Each number is 200 + 30 x the weight over its row's rms, rounded and kept within 0 to 999. Layers, rows and columns count from 0. The size before them is the row's rms in percent of the matrix's.

# layer 7 attention query, 128x128, rms 0.0622, rows 0-63, columns 96-127
104,212,234,216,180,194,229,211,230,159,215,154,209,180,169,232,170,210,194,198,184,219,216,196,234,183,181,246,225,197,211,184,183
086,209,211,236,164,163,213,209,228,159,154,200,167,198,219,193,205,271,169,200,232,142,226,190,226,192,169,203,207,154,177,148,174
098,230,215,252,163,188,184,153,240,231,217,231,222,210,227,188,186,199,185,171,202,192,219,152,250,217,191,180,190,208,181,167,219
074,191,197,164,231,185,182,204,147,207,191,178,207,204,174,203,181,166,198,228,184,201,173,212,179,190,174,225,166,229,249,204,152
082,155,167,170,232,211,224,237,219,183,161,155,206,163,199,236,195,185,220,220,187,180,154,233,196,182,228,201,185,177,230,235,179
073,241,234,212,170,212,212,196,201,200,181,211,229,163,194,137,214,210,240,138,167,185,196,200,178,243,237,238,206,236,205,235,202
103,213,228,226,208,192,174,185,197,206,277,207,230,214,202,189,190,211,196,139,202,218,238,213,171,218,264,217,159,201,192,231,255
094,210,234,230,186,160,178,144,234,211,236,178,212,198,190,174,211,183,179,141,208,241,187,210,172,193,157,186,224,197,176,165,178
098,167,195,181,219,226,209,212,228,180,154,205,182,205,226,254,203,207,221,249,185,180,210,212,225,219,266,197,172,195,215,254,232
108,205,219,208,186,225,191,147,240,229,221,210,211,203,186,185,181,150,198,216,226,230,238,214,204,192,150,197,221,199,202,171,204
109,224,178,165,202,246,222,231,188,211,200,214,180,217,188,217,163,227,234,253,156,181,217,226,234,201,241,190,188,194,227,234,218
079,204,201,213,234,193,225,182,196,203,196,225,245,243,241,235,210,189,217,211,221,182,140,146,186,204,209,211,213,214,217,227,236
084,223,147,172,157,181,220,242,219,187,232,238,176,165,200,186,221,227,184,206,131,211,221,213,174,206,162,202,185,161,203,191,153
118,228,180,170,230,239,175,209,169,178,232,233,205,222,199,175,191,205,229,215,155,213,191,205,206,211,291,200,152,213,177,231,243
102,234,181,183,235,228,180,166,195,203,188,233,212,181,209,186,209,252,198,245,182,203,151,150,176,206,218,235,158,198,192,180,211
111,137,152,178,221,222,234,223,192,200,169,211,208,205,238,224,192,235,202,233,196,162,237,222,241,203,205,191,199,156,189,176,252
132,181,138,159,200,215,216,207,218,190,205,245,206,241,210,187,202,217,232,247,151,215,238,225,190,203,260,193,151,185,200,201,192
136,173,203,226,204,200,191,210,218,197,183,180,227,210,257,230,191,147,226,156,253,156,174,141,184,199,216,218,243,237,201,220,262
119,156,166,203,183,172,190,206,229,206,130,179,242,225,232,230,181,170,200,217,195,191,195,174,187,185,248,191,200,216,210,214,216
135,177,201,184,200,182,200,242,207,193,172,238,210,255,222,180,190,167,224,200,136,214,218,205,191,200,272,154,182,221,236,226,207
116,159,207,194,220,220,177,237,243,196,235,183,228,169,226,148,148,142,202,136,216,165,194,194,194,212,269,216,177,231,215,165,220
097,230,228,248,198,165,195,148,205,196,141,205,251,227,165,164,231,190,191,213,154,232,206,157,219,220,190,201,187,221,170,232,219
105,205,200,186,237,222,180,212,133,188,220,214,201,158,178,161,142,201,204,181,230,188,164,158,222,214,168,218,207,241,225,205,230
098,205,208,164,181,258,175,215,179,223,213,215,193,174,184,148,232,259,184,154,138,183,199,216,199,231,256,221,165,188,208,198,194
110,170,186,197,196,206,204,177,180,207,140,226,189,247,265,165,242,157,202,149,179,143,159,173,241,236,216,232,217,206,212,210,261
109,151,185,201,223,242,170,262,174,176,255,180,198,113,219,208,140,202,228,171,216,129,184,206,142,194,168,205,178,199,252,200,205
114,209,198,247,205,218,177,188,134,197,206,165,158,139,193,151,219,226,203,185,172,175,191,220,186,246,202,195,192,211,202,171,200
101,212,167,220,201,228,216,164,196,229,151,181,226,255,183,180,210,206,217,157,193,151,166,152,200,212,202,225,202,199,191,238,193
097,184,199,167,178,240,215,214,200,215,178,218,254,205,167,236,184,226,182,219,212,209,233,177,215,183,202,215,252,209,241,175,193
096,203,220,232,212,220,184,230,225,184,214,244,216,196,218,201,171,183,187,251,152,227,208,201,204,213,246,174,174,191,183,186,203
095,173,195,245,206,184,245,222,201,214,225,161,219,134,176,240,197,273,215,244,169,216,237,235,186,209,240,143,169,182,244,168,185
097,167,228,270,220,251,187,290,196,247,193,208,222,227,156,218,105,206,204,170,196,167,214,187,216,217,275,144,196,216,234,160,203
099,195,228,171,213,221,206,202,177,230,215,139,202,186,148,214,190,148,248,231,221,281,166,236,145,152,166,195,196,192,185,205,177
091,215,212,166,225,214,205,183,184,179,190,149,222,240,172,213,193,179,186,232,175,160,166,203,225,170,176,271,179,196,196,215,153
088,200,209,228,175,165,209,191,230,195,194,189,202,176,202,220,184,197,175,190,199,154,210,203,185,167,136,226,232,148,198,168,171
082,189,213,175,203,201,206,213,198,215,213,203,194,197,169,191,178,202,232,192,177,220,196,212,151,218,224,170,199,231,207,187,249
087,224,184,187,232,222,244,204,190,231,245,214,208,183,232,165,194,214,195,192,154,195,248,187,197,217,244,196,186,169,179,236,256
104,201,212,248,171,197,199,166,260,213,220,174,188,196,212,223,204,148,183,112,252,234,208,182,178,189,200,192,205,201,159,177,204
085,206,198,213,193,149,216,171,195,227,199,228,168,225,178,180,209,201,170,211,175,210,208,171,160,207,116,184,249,197,222,156,197
073,207,151,215,207,127,214,209,209,172,166,212,187,176,231,234,233,195,244,260,203,195,196,173,213,162,188,197,234,175,205,201,212
093,241,180,201,209,232,237,231,167,189,239,186,200,225,193,178,199,220,224,228,163,203,211,205,197,198,215,223,191,192,226,229,249
087,208,166,207,191,189,193,182,290,182,225,227,230,188,209,181,240,205,203,202,209,242,195,179,145,180,182,213,222,148,163,156,181
096,220,207,236,230,212,221,195,174,212,237,192,242,233,145,179,165,175,224,216,237,236,241,218,243,203,158,207,206,215,222,231,195
104,191,229,227,210,205,140,187,186,215,211,219,193,211,206,195,195,129,193,149,243,229,203,175,190,228,195,221,232,223,211,226,191
105,186,240,193,219,220,220,220,239,214,172,190,233,192,211,238,193,244,219,236,192,179,197,179,172,197,141,226,190,216,211,199,192
103,232,208,235,140,138,175,198,169,197,194,186,192,216,168,175,242,213,191,182,202,192,191,157,203,216,127,207,222,209,162,207,181
092,216,256,210,219,234,181,236,148,205,214,169,263,227,185,258,146,226,215,239,240,172,196,198,202,178,144,215,197,227,255,255,205
082,197,144,173,170,233,195,168,189,181,168,204,189,222,243,183,167,203,185,209,167,141,189,178,238,178,270,216,227,210,199,183,264
097,212,153,140,137,142,160,172,183,205,146,161,168,207,185,254,236,225,145,231,213,191,168,187,172,205,166,253,213,213,165,180,185
092,186,163,222,176,234,207,211,248,199,194,182,261,206,233,167,197,204,215,184,195,189,214,210,257,176,215,226,202,184,197,186,211
096,248,191,231,174,198,193,148,150,222,183,175,154,182,143,211,214,208,173,240,228,216,198,215,266,187,150,200,242,181,197,193,191
089,214,225,229,125,126,175,216,155,213,213,148,162,223,185,179,161,172,244,163,160,227,183,172,206,223,220,164,238,220,166,226,199
109,204,185,161,182,243,167,223,207,194,258,179,154,178,200,182,202,217,197,156,146,174,169,233,183,207,208,204,192,179,205,203,132
120,224,229,193,181,182,248,172,147,197,187,179,156,219,133,139,205,198,208,204,189,197,171,193,204,193,199,163,207,222,236,205,196
094,192,221,196,190,150,196,203,175,184,164,204,197,192,171,208,227,223,170,214,190,291,208,200,213,224,152,213,179,170,177,216,188
106,191,146,200,213,197,227,191,200,217,204,176,182,197,198,153,186,176,244,140,228,154,138,166,209,198,183,212,216,218,176,218,237
103,200,184,238,187,211,204,202,249,226,211,167,239,135,158,179,173,214,239,180,228,217,253,175,176,248,224,213,210,208,172,163,222
095,168,185,198,182,184,228,191,182,214,145,215,156,174,190,160,253,195,215,154,160,174,209,209,250,226,226,193,253,211,210,204,208
103,199,185,160,163,186,213,182,252,232,172,208,169,248,216,240,215,157,183,214,218,196,245,225,194,179,229,191,252,186,194,197,193
096,189,208,155,226,204,216,248,271,204,208,244,219,233,220,244,164,165,184,199,215,239,194,198,212,181,224,171,195,223,176,205,173
087,224,195,252,188,153,169,187,143,178,191,199,193,245,166,201,213,150,212,217,190,204,234,182,212,208,159,202,199,185,210,226,208
106,183,190,191,194,193,176,160,196,197,123,213,199,211,227,236,229,176,192,218,202,239,226,182,208,217,150,252,285,202,173,224,221
123,206,214,223,207,167,240,164,248,229,159,201,225,259,179,238,179,170,200,263,239,226,243,202,211,180,227,173,234,225,210,195,226
087,196,215,234,194,202,161,149,222,183,189,197,148,182,256,206,247,183,187,188,182,193,158,225,146,195,200,241,197,182,189,212,200
# layer 7 attention key, 128x128, rms 0.0638, rows 0-63, columns 96-127
096,174,159,199,212,189,108,226,177,188,202,251,189,198,199,193,193,207,146,281,217,162,250,167,208,223,162,223,187,167,171,146,188
084,157,218,156,229,191,190,181,179,235,158,219,217,163,213,189,240,224,217,236,176,181,241,240,240,244,243,166,150,212,253,185,257
084,162,185,194,227,216,225,201,201,205,217,177,218,166,203,202,200,187,245,229,150,215,221,226,192,181,231,178,128,186,171,230,187
069,250,251,218,196,182,167,178,184,184,208,150,191,204,209,232,235,274,163,224,206,184,189,191,221,224,228,189,231,235,215,174,226
088,243,167,170,173,206,177,162,237,208,196,186,222,261,234,169,204,238,175,224,249,203,168,168,183,181,187,170,204,250,216,178,176
077,157,165,184,201,202,196,177,220,184,223,206,195,179,174,170,157,163,236,203,188,215,163,220,189,187,203,203,168,212,247,212,217
107,160,196,201,203,157,232,151,239,222,204,195,193,167,215,167,213,207,241,142,157,179,203,245,182,207,239,155,199,169,224,195,249
095,190,246,241,208,159,173,204,170,198,148,216,170,202,185,200,226,267,192,207,198,189,231,187,251,219,179,213,242,220,214,161,224
099,210,183,192,188,211,187,192,245,177,240,167,194,159,188,239,225,168,229,153,205,217,180,209,145,180,221,175,183,158,195,216,198
098,151,196,276,183,201,179,220,154,185,213,181,192,167,267,244,216,183,244,198,245,170,193,174,182,211,167,218,206,186,208,201,218
121,197,168,161,201,209,193,188,227,192,246,226,218,208,222,164,166,132,234,180,203,236,153,207,143,152,231,196,163,201,200,248,199
101,210,213,176,163,177,186,199,212,210,146,199,246,231,172,196,215,247,174,206,184,250,214,212,193,201,253,162,198,209,155,199,200
083,231,224,193,224,239,160,172,255,146,145,269,172,167,199,203,170,192,213,192,209,219,223,185,235,201,191,192,119,238,225,254,195
088,169,199,158,210,244,196,180,225,178,265,199,206,207,191,146,152,160,226,169,210,212,188,192,186,166,259,176,190,204,187,221,206
090,170,218,175,198,227,214,179,224,186,210,239,224,238,177,174,163,159,197,202,196,261,197,239,193,194,221,177,164,196,178,192,198
086,190,169,169,232,197,192,185,166,197,273,184,187,219,165,224,231,204,193,209,239,240,169,210,175,132,239,199,211,195,221,245,201
085,191,190,177,201,222,175,190,214,185,245,218,198,236,186,157,186,166,204,193,236,233,205,209,175,173,250,166,172,212,206,249,185
088,229,216,248,190,218,200,207,189,218,196,172,191,168,197,245,209,206,181,171,193,139,156,151,222,205,171,222,235,181,203,210,207
099,186,202,184,210,198,219,175,226,219,126,147,254,222,180,216,180,228,187,248,212,168,224,155,211,214,218,206,190,281,192,233,196
067,227,230,154,174,174,146,164,184,242,214,144,208,201,199,190,228,162,178,250,247,187,206,195,181,182,243,202,186,252,187,232,186
090,225,262,210,219,199,214,171,198,209,250,176,168,161,181,201,216,209,204,173,258,190,145,175,168,234,206,228,148,266,211,228,209
099,191,187,193,253,187,210,204,182,203,175,188,252,165,176,201,201,187,215,274,271,199,208,220,169,217,209,207,150,258,232,216,192
105,205,200,220,202,283,231,169,168,249,253,188,201,155,198,186,201,201,191,171,186,188,180,187,183,242,162,181,198,216,203,157,223
092,225,200,177,198,221,203,211,180,166,223,227,174,164,254,186,193,229,158,171,154,184,212,226,133,216,193,154,192,135,210,232,181
103,231,220,170,211,200,219,190,227,207,173,199,207,157,221,211,185,189,206,160,196,189,171,189,212,203,208,227,211,186,215,212,233
110,156,122,158,177,277,197,161,198,190,183,176,223,182,185,216,233,273,200,142,164,172,183,195,193,223,210,221,189,239,190,232,183
101,249,188,218,176,261,196,218,188,152,208,223,116,155,188,203,222,196,193,135,159,200,168,219,190,202,199,209,202,156,187,234,198
101,185,243,210,239,202,162,208,227,221,127,228,210,204,208,189,200,182,268,142,236,188,176,184,222,248,220,180,181,227,202,167,223
094,201,171,241,142,170,200,167,198,215,151,196,191,214,226,177,177,207,169,262,154,191,248,194,184,208,194,146,271,143,209,181,203
089,214,218,208,228,260,223,199,198,225,280,150,271,196,196,173,183,225,168,232,208,215,212,199,143,159,206,214,161,200,223,200,160
088,228,163,179,140,180,228,223,200,162,124,170,186,221,192,212,187,214,213,228,156,196,226,214,197,195,245,130,194,215,169,257,210
088,211,167,229,189,191,214,227,229,192,179,151,206,209,215,185,161,207,231,156,159,123,210,143,161,198,227,132,207,212,185,191,186
103,225,282,193,200,197,175,184,186,178,153,219,186,220,184,204,193,256,105,232,230,169,212,173,226,189,166,242,239,196,182,175,219
088,193,193,192,181,180,158,220,184,193,188,246,179,190,176,219,221,198,165,213,218,202,247,179,216,202,148,208,221,159,167,147,235
096,191,219,211,216,170,170,211,173,229,186,268,201,224,180,192,227,217,199,202,180,177,237,181,179,238,208,189,224,185,215,182,224
082,229,156,190,168,201,195,170,255,223,227,185,208,232,252,190,162,171,221,188,215,209,119,158,190,186,221,197,203,196,248,228,183
075,147,168,170,186,233,221,167,260,198,227,193,213,188,194,191,167,161,250,200,171,239,169,248,180,166,257,170,135,198,242,238,184
101,182,265,188,224,136,153,190,159,208,144,217,196,227,147,167,236,233,155,235,181,157,213,209,209,237,156,215,202,222,191,183,237
081,203,247,220,226,170,166,202,139,190,150,222,196,173,171,226,185,188,214,206,168,190,227,181,232,196,176,198,227,177,159,195,255
077,249,219,223,198,227,215,259,214,215,217,197,192,206,175,245,199,277,153,207,206,220,220,174,242,217,201,227,238,190,178,161,176
092,169,176,205,214,205,214,168,247,191,249,205,218,195,190,168,186,142,275,168,192,215,150,228,170,180,237,160,159,200,236,256,209
090,204,233,239,179,179,165,197,172,187,146,216,162,208,203,235,239,214,212,178,187,224,217,188,208,258,189,182,210,204,208,203,210
088,141,199,182,202,210,212,174,177,171,225,215,133,200,258,179,170,200,229,143,207,192,165,222,188,200,224,176,194,177,233,204,208
089,205,192,254,162,160,245,231,152,245,138,167,181,195,257,213,212,176,213,175,181,141,186,206,219,257,192,173,266,217,236,239,196
108,236,190,206,147,217,128,164,172,199,185,217,190,198,202,209,231,193,155,225,189,220,203,235,192,184,174,222,215,176,137,180,199
118,267,227,201,210,205,188,189,158,251,156,208,204,200,165,220,217,248,171,246,216,180,250,193,234,245,151,223,196,232,150,180,200
102,222,220,199,222,180,151,185,160,240,234,198,169,176,198,229,247,228,217,219,234,224,161,225,165,222,183,244,200,203,164,159,225
104,165,157,195,214,206,204,185,180,209,172,243,185,258,200,205,221,186,146,205,228,220,196,196,227,220,201,184,217,186,170,212,192
153,210,203,197,195,174,157,153,170,256,166,201,200,255,198,214,231,213,144,234,227,219,215,209,254,208,174,218,254,223,143,157,219
114,196,173,211,246,202,252,180,224,208,181,203,269,219,247,196,161,203,252,206,220,180,218,178,217,207,221,188,158,224,217,225,229
099,161,187,253,219,160,239,172,199,205,136,191,208,173,220,217,157,201,234,226,209,213,224,198,255,188,173,225,211,196,203,149,250
147,256,260,257,185,156,220,210,150,239,176,169,142,180,198,200,185,199,164,218,204,155,232,164,204,226,157,191,242,217,199,202,216
120,202,248,188,187,259,131,210,223,213,140,211,240,199,217,183,214,231,154,166,199,156,199,162,202,245,160,217,205,201,190,193,170
116,260,268,252,144,190,233,228,186,182,189,202,125,171,195,193,188,168,234,205,172,231,204,192,187,207,195,176,220,197,201,182,215
092,251,173,173,206,158,204,181,179,208,259,188,238,174,175,192,217,187,188,251,228,164,198,216,176,172,180,200,194,239,191,208,223
104,204,226,202,246,179,184,212,210,225,182,253,170,225,195,192,226,192,236,126,237,208,133,186,225,256,202,212,206,249,178,184,212
093,208,160,262,174,186,216,176,188,224,185,213,163,197,196,197,213,203,215,177,199,209,186,214,168,258,203,172,207,236,186,226,203
094,246,201,216,169,176,166,168,206,208,101,192,146,198,217,202,232,167,196,210,170,191,193,180,222,248,211,149,218,234,171,217,225
096,157,200,255,158,132,178,165,228,200,180,211,145,249,233,215,174,189,182,195,188,239,208,203,250,163,199,211,269,166,194,170,209
085,155,227,194,248,178,208,188,218,238,221,160,305,251,210,168,168,182,187,242,224,172,212,160,207,168,192,231,201,220,208,165,176
083,230,184,233,180,205,187,205,231,177,216,203,166,195,172,236,209,185,234,187,212,195,196,204,198,172,237,190,175,209,195,193,217
101,204,149,263,204,177,183,152,215,188,207,217,181,183,189,227,210,171,173,230,250,188,184,216,242,187,206,227,257,167,203,188,230
113,154,192,257,191,144,260,198,211,191,176,169,171,221,196,198,151,192,247,246,213,235,220,186,211,149,222,187,237,214,206,178,211
087,189,228,151,226,245,138,188,237,175,206,196,222,166,176,232,246,250,218,197,250,201,151,209,247,175,215,277,174,223,195,212,217
# layer 7 attention value, 128x128, rms 0.0558, rows 0-42, columns 96-127
087,177,254,197,199,240,225,175,259,180,200,151,246,197,172,193,188,187,186,219,218,177,153,213,237,165,226,148,215,218,221,181,240
086,190,233,252,220,219,195,177,230,194,214,206,214,195,208,238,149,220,203,191,221,188,244,195,195,258,140,214,254,190,186,211,254
088,192,158,176,179,144,180,219,170,202,233,201,158,195,216,195,206,212,194,230,194,166,246,173,229,175,159,192,212,174,136,208,179
080,199,220,217,158,198,171,245,176,172,177,233,185,182,219,197,201,114,188,211,167,261,141,164,162,181,184,209,190,252,212,274,161
078,170,204,219,234,287,245,179,258,199,143,191,225,169,156,231,203,270,191,188,203,182,231,242,214,248,245,240,220,139,233,184,227
088,156,214,217,251,179,217,218,263,169,183,203,213,240,212,209,192,118,234,166,182,194,169,193,148,213,216,162,204,248,226,168,270
085,179,270,210,206,168,191,184,199,198,176,196,209,177,158,222,163,215,186,186,153,184,212,226,198,220,194,274,185,206,215,212,215
086,176,209,224,165,256,160,238,246,205,260,219,208,179,257,225,164,178,208,173,262,224,191,209,176,211,202,179,213,172,210,224,153
086,183,187,199,194,235,157,232,203,203,234,193,171,171,226,213,159,227,213,266,243,198,236,174,241,197,132,193,222,158,132,218,201
085,187,136,185,260,212,222,228,235,177,189,197,194,184,170,173,223,231,191,221,203,169,258,195,244,235,204,225,204,170,151,203,195
098,216,173,154,213,272,214,210,210,211,244,182,201,219,245,228,179,186,240,215,255,193,217,203,176,219,227,173,178,172,133,160,216
088,199,179,202,222,229,220,203,167,186,165,263,228,210,171,235,181,279,204,186,182,189,262,219,168,250,245,205,183,172,163,166,206
080,231,247,176,248,158,198,156,142,265,145,201,210,252,148,166,234,198,189,190,181,189,202,229,162,205,229,237,157,263,238,158,203
084,170,181,163,107,156,156,242,209,195,236,190,185,228,215,190,203,186,192,264,214,237,204,157,196,175,180,164,191,184,187,214,150
093,229,265,213,250,238,185,229,192,158,240,242,173,181,221,198,159,273,162,215,246,208,242,220,255,223,222,189,203,191,174,173,166
083,181,237,174,208,209,220,210,265,233,207,179,189,183,204,256,115,270,245,205,237,183,227,218,185,201,182,165,198,187,200,145,221
083,198,258,210,175,147,167,227,187,173,232,181,203,143,250,198,154,139,216,181,240,191,171,185,174,212,151,205,199,214,158,238,187
092,255,202,156,223,274,174,171,222,210,226,171,157,197,196,214,203,198,220,243,258,203,212,204,222,140,210,137,181,186,167,194,253
078,190,237,182,233,230,213,193,279,202,228,236,196,154,249,216,205,187,163,159,180,220,183,202,158,233,238,196,210,212,221,203,219
093,194,137,228,147,244,210,263,209,191,189,216,205,235,172,186,227,154,177,179,229,226,175,198,187,149,180,181,188,127,199,237,179
081,172,184,178,208,227,154,207,193,216,232,202,199,158,179,206,217,168,221,227,175,202,230,180,225,200,183,227,200,161,118,188,183
077,187,226,247,217,233,188,236,202,142,194,153,180,133,210,186,200,163,218,189,167,250,142,168,242,178,204,166,194,160,207,224,181
074,198,237,186,252,202,184,189,224,167,201,270,165,206,202,241,218,179,186,185,124,217,229,199,189,218,210,212,223,240,168,194,199
084,167,205,224,265,156,162,178,184,219,217,211,239,210,219,213,215,178,202,169,162,187,208,212,193,211,188,227,218,226,177,196,193
083,171,180,172,194,136,202,168,204,232,201,204,219,182,233,217,214,178,179,156,140,182,180,216,156,141,199,234,190,230,194,205,248
076,193,184,212,250,248,214,261,228,184,202,163,225,157,171,179,208,189,201,155,242,178,236,247,193,240,235,166,180,179,216,148,191
090,188,194,209,224,132,199,194,132,230,225,229,187,147,224,218,198,228,207,210,183,241,198,190,147,196,208,184,155,182,153,197,196
083,204,230,194,224,224,215,176,252,150,217,203,185,145,283,220,194,262,189,178,208,217,230,214,272,190,225,166,240,246,237,201,183
094,187,205,223,213,172,225,212,163,135,182,207,194,193,186,182,213,215,176,209,150,201,195,144,229,191,190,242,217,218,279,224,137
088,205,192,236,214,214,191,184,163,210,162,188,160,211,192,141,285,201,171,198,163,189,174,219,170,207,227,228,186,183,195,255,206
091,224,175,206,246,175,194,205,227,228,199,216,163,248,203,192,172,198,187,171,176,216,199,180,120,188,176,220,183,186,222,181,212
090,180,154,188,204,192,199,232,211,159,187,162,261,200,144,190,194,213,238,175,142,180,204,160,246,210,211,191,155,173,191,190,132
094,219,190,158,207,249,227,261,253,213,204,205,146,168,228,220,204,257,184,208,226,219,210,229,169,203,222,155,211,235,156,172,209
092,230,212,234,232,234,173,243,172,212,230,180,223,148,145,209,199,180,228,190,255,188,188,222,211,216,211,200,182,200,125,215,191
074,196,203,226,245,175,197,232,163,180,229,225,132,197,199,218,150,274,195,223,239,206,256,198,192,181,187,167,177,236,200,206,169
095,258,196,210,261,286,212,190,199,201,211,210,188,171,239,199,255,254,176,197,235,216,214,235,244,234,221,194,228,188,216,238,165
103,138,189,202,176,153,238,268,125,180,130,217,193,190,177,199,193,138,192,157,194,178,154,208,175,175,192,218,199,195,246,221,190
084,144,218,142,184,235,225,214,180,151,175,179,191,213,185,212,199,158,219,187,224,189,155,192,218,171,223,167,244,203,238,136,235
088,221,136,235,201,233,189,170,203,239,231,183,228,196,206,161,280,185,197,238,219,171,226,192,233,199,190,205,210,152,141,187,204
089,204,166,205,262,222,249,203,187,184,169,168,222,174,153,184,211,232,220,140,178,146,217,253,233,205,229,191,202,180,234,148,220
072,189,181,184,158,182,182,217,142,204,202,223,110,213,230,217,216,178,207,220,136,224,245,161,241,219,186,235,192,251,173,230,148
093,197,212,139,221,216,219,244,269,201,202,245,161,148,222,217,203,274,176,220,172,195,257,197,289,200,214,225,238,222,214,209,169
093,185,197,177,211,212,187,242,233,155,225,200,201,171,185,204,225,161,185,161,168,198,165,190,131,202,241,198,181,244,203,191,173
# layer 7 attention output (transposed), 128x128, rms 0.0563, rows 0-42, columns 96-127
085,239,250,230,229,197,224,206,203,212,197,231,190,182,222,229,240,232,255,193,202,193,195,171,221,187,160,166,215,154,191,188,214
087,184,155,175,210,190,211,216,164,213,181,230,193,181,203,217,157,219,140,219,174,183,225,218,223,159,168,216,188,170,232,181,189
092,174,207,211,188,185,167,145,225,172,217,240,231,204,176,112,196,144,202,149,218,228,198,255,190,207,197,209,186,193,202,192,196
079,186,186,213,189,223,143,204,248,226,201,174,197,195,155,202,196,238,233,249,234,226,168,187,204,226,190,203,234,230,188,218,172
085,208,173,186,213,211,267,221,182,216,210,239,179,184,198,259,182,197,152,158,219,159,209,204,204,178,209,182,228,219,216,181,203
087,229,227,161,253,212,200,174,262,233,226,183,212,229,219,146,194,198,233,257,168,228,210,191,171,178,175,204,202,204,180,187,216
095,190,171,180,202,250,187,230,181,187,136,278,196,175,215,237,194,234,194,209,197,169,179,167,216,180,178,210,189,193,240,198,171
088,216,228,207,229,191,204,169,223,238,211,158,180,205,237,196,200,181,197,161,225,216,168,155,182,156,187,205,218,250,243,204,245
089,208,173,224,181,221,172,191,196,182,230,179,206,205,176,202,167,119,153,170,223,223,226,226,214,165,208,224,242,190,224,161,183
093,199,186,181,201,152,233,171,209,198,247,183,210,216,155,172,222,215,173,142,199,248,224,238,192,203,195,182,212,213,225,185,150
105,182,182,228,240,191,220,235,193,222,220,191,189,211,184,200,164,142,156,103,195,196,262,174,231,216,203,190,236,225,206,230,227
098,242,157,183,215,211,231,177,241,207,213,204,195,211,205,196,208,134,183,191,192,138,228,139,217,200,232,187,155,225,231,180,232
078,177,224,221,196,247,181,207,204,164,201,205,220,219,218,214,167,254,198,200,210,174,189,250,259,207,236,241,179,171,202,183,185
091,217,234,255,177,209,146,145,217,185,247,211,205,176,197,143,205,174,230,190,191,239,217,228,175,186,202,191,194,172,201,195,206
094,183,186,210,174,159,241,177,189,202,192,209,203,169,219,217,225,130,213,197,204,161,218,185,186,194,230,164,162,186,210,208,202
085,207,214,233,235,230,242,153,178,199,215,212,191,209,230,205,170,164,173,191,173,203,234,210,209,175,158,201,238,183,219,199,236
078,204,167,184,197,193,178,220,192,191,201,163,238,201,170,122,201,252,236,252,169,235,147,162,194,189,159,218,179,202,254,213,191
092,132,200,204,233,200,210,217,217,196,229,254,201,188,230,216,196,137,184,183,174,223,214,230,186,216,154,215,207,195,196,258,207
089,193,165,167,221,165,185,209,236,250,211,172,195,177,179,235,239,250,221,212,214,191,188,144,206,225,194,207,191,262,226,260,192
093,208,231,150,227,202,211,127,194,239,219,235,174,199,209,191,193,171,143,126,240,195,218,181,187,233,213,174,213,218,171,158,213
085,190,174,179,222,223,155,205,184,215,221,223,206,215,188,211,168,159,189,149,220,180,237,141,218,212,181,215,202,219,226,189,165
081,267,213,178,154,230,184,171,210,205,211,147,231,210,213,200,222,179,238,224,236,184,157,160,171,213,160,205,192,165,149,193,202
087,183,173,176,237,220,186,205,217,196,172,217,195,204,217,162,186,194,225,194,227,155,194,116,216,228,199,205,173,222,236,204,206
091,234,214,158,203,211,168,229,200,185,168,154,214,234,190,169,195,175,232,191,200,138,191,121,197,215,199,222,183,223,225,171,207
088,192,171,179,208,221,160,246,170,196,170,249,192,170,184,203,208,199,191,193,192,175,148,170,155,223,192,212,186,247,203,209,195
082,214,180,176,215,192,235,194,176,213,244,205,208,218,239,247,193,165,206,149,173,190,191,218,187,166,241,188,191,197,204,211,237
088,266,195,199,182,222,166,149,180,182,192,202,180,203,200,206,255,192,192,183,216,126,186,189,202,255,166,223,174,218,192,208,224
086,203,248,206,187,171,221,189,241,238,233,144,186,187,208,193,210,200,208,276,202,213,176,208,196,181,191,153,192,180,188,220,230
094,215,219,222,123,215,166,138,269,182,173,190,227,197,191,159,252,237,233,237,222,195,210,226,179,177,199,193,189,176,172,177,176
088,220,197,145,200,166,228,242,212,173,216,187,221,217,206,196,203,259,199,236,225,235,165,246,211,223,213,200,191,222,188,167,189
097,172,165,172,215,211,193,169,202,239,179,196,200,214,219,206,200,229,153,193,196,183,286,248,204,232,201,206,200,211,147,194,182
097,238,217,229,193,226,209,175,138,184,201,198,198,225,176,180,181,213,228,145,224,196,268,144,194,238,227,169,187,195,234,196,225
095,213,198,233,202,196,196,160,187,190,239,167,186,204,204,205,203,146,183,132,189,184,212,179,198,203,213,209,222,185,194,217,254
097,223,196,189,199,242,176,233,157,219,237,146,213,227,185,196,185,221,196,129,205,168,205,138,196,226,158,223,174,198,230,208,187
076,191,223,191,184,232,162,161,215,161,166,202,195,175,202,225,211,151,178,227,214,165,243,243,190,211,223,204,162,167,196,222,197
097,223,219,172,158,126,220,242,187,189,222,129,201,198,222,230,227,197,183,193,188,138,184,182,182,196,231,158,139,195,177,204,236
110,234,167,178,193,230,195,181,206,180,194,216,207,187,175,172,197,219,195,200,203,220,128,182,159,181,211,199,223,239,180,174,187
090,198,201,245,212,193,234,209,215,195,188,224,208,198,199,181,177,169,235,209,183,207,172,153,173,162,214,178,221,201,176,191,213
100,170,195,181,191,170,170,224,167,221,214,245,184,196,217,181,222,166,164,138,219,202,243,284,189,202,210,217,155,173,215,211,198
098,195,191,168,209,190,245,199,154,166,195,253,196,234,233,232,208,161,196,196,178,174,189,200,196,189,226,182,174,182,202,205,226
074,188,162,240,185,228,151,239,220,102,170,195,247,202,149,145,191,172,214,240,200,220,172,187,201,196,183,246,219,174,217,192,185
089,181,212,209,198,153,194,176,236,168,194,242,199,215,211,151,234,169,236,213,198,186,212,211,174,155,209,153,228,167,214,220,208
104,179,192,196,214,192,160,212,223,242,195,199,217,178,180,214,223,238,234,178,200,211,169,146,216,227,222,219,181,221,217,260,185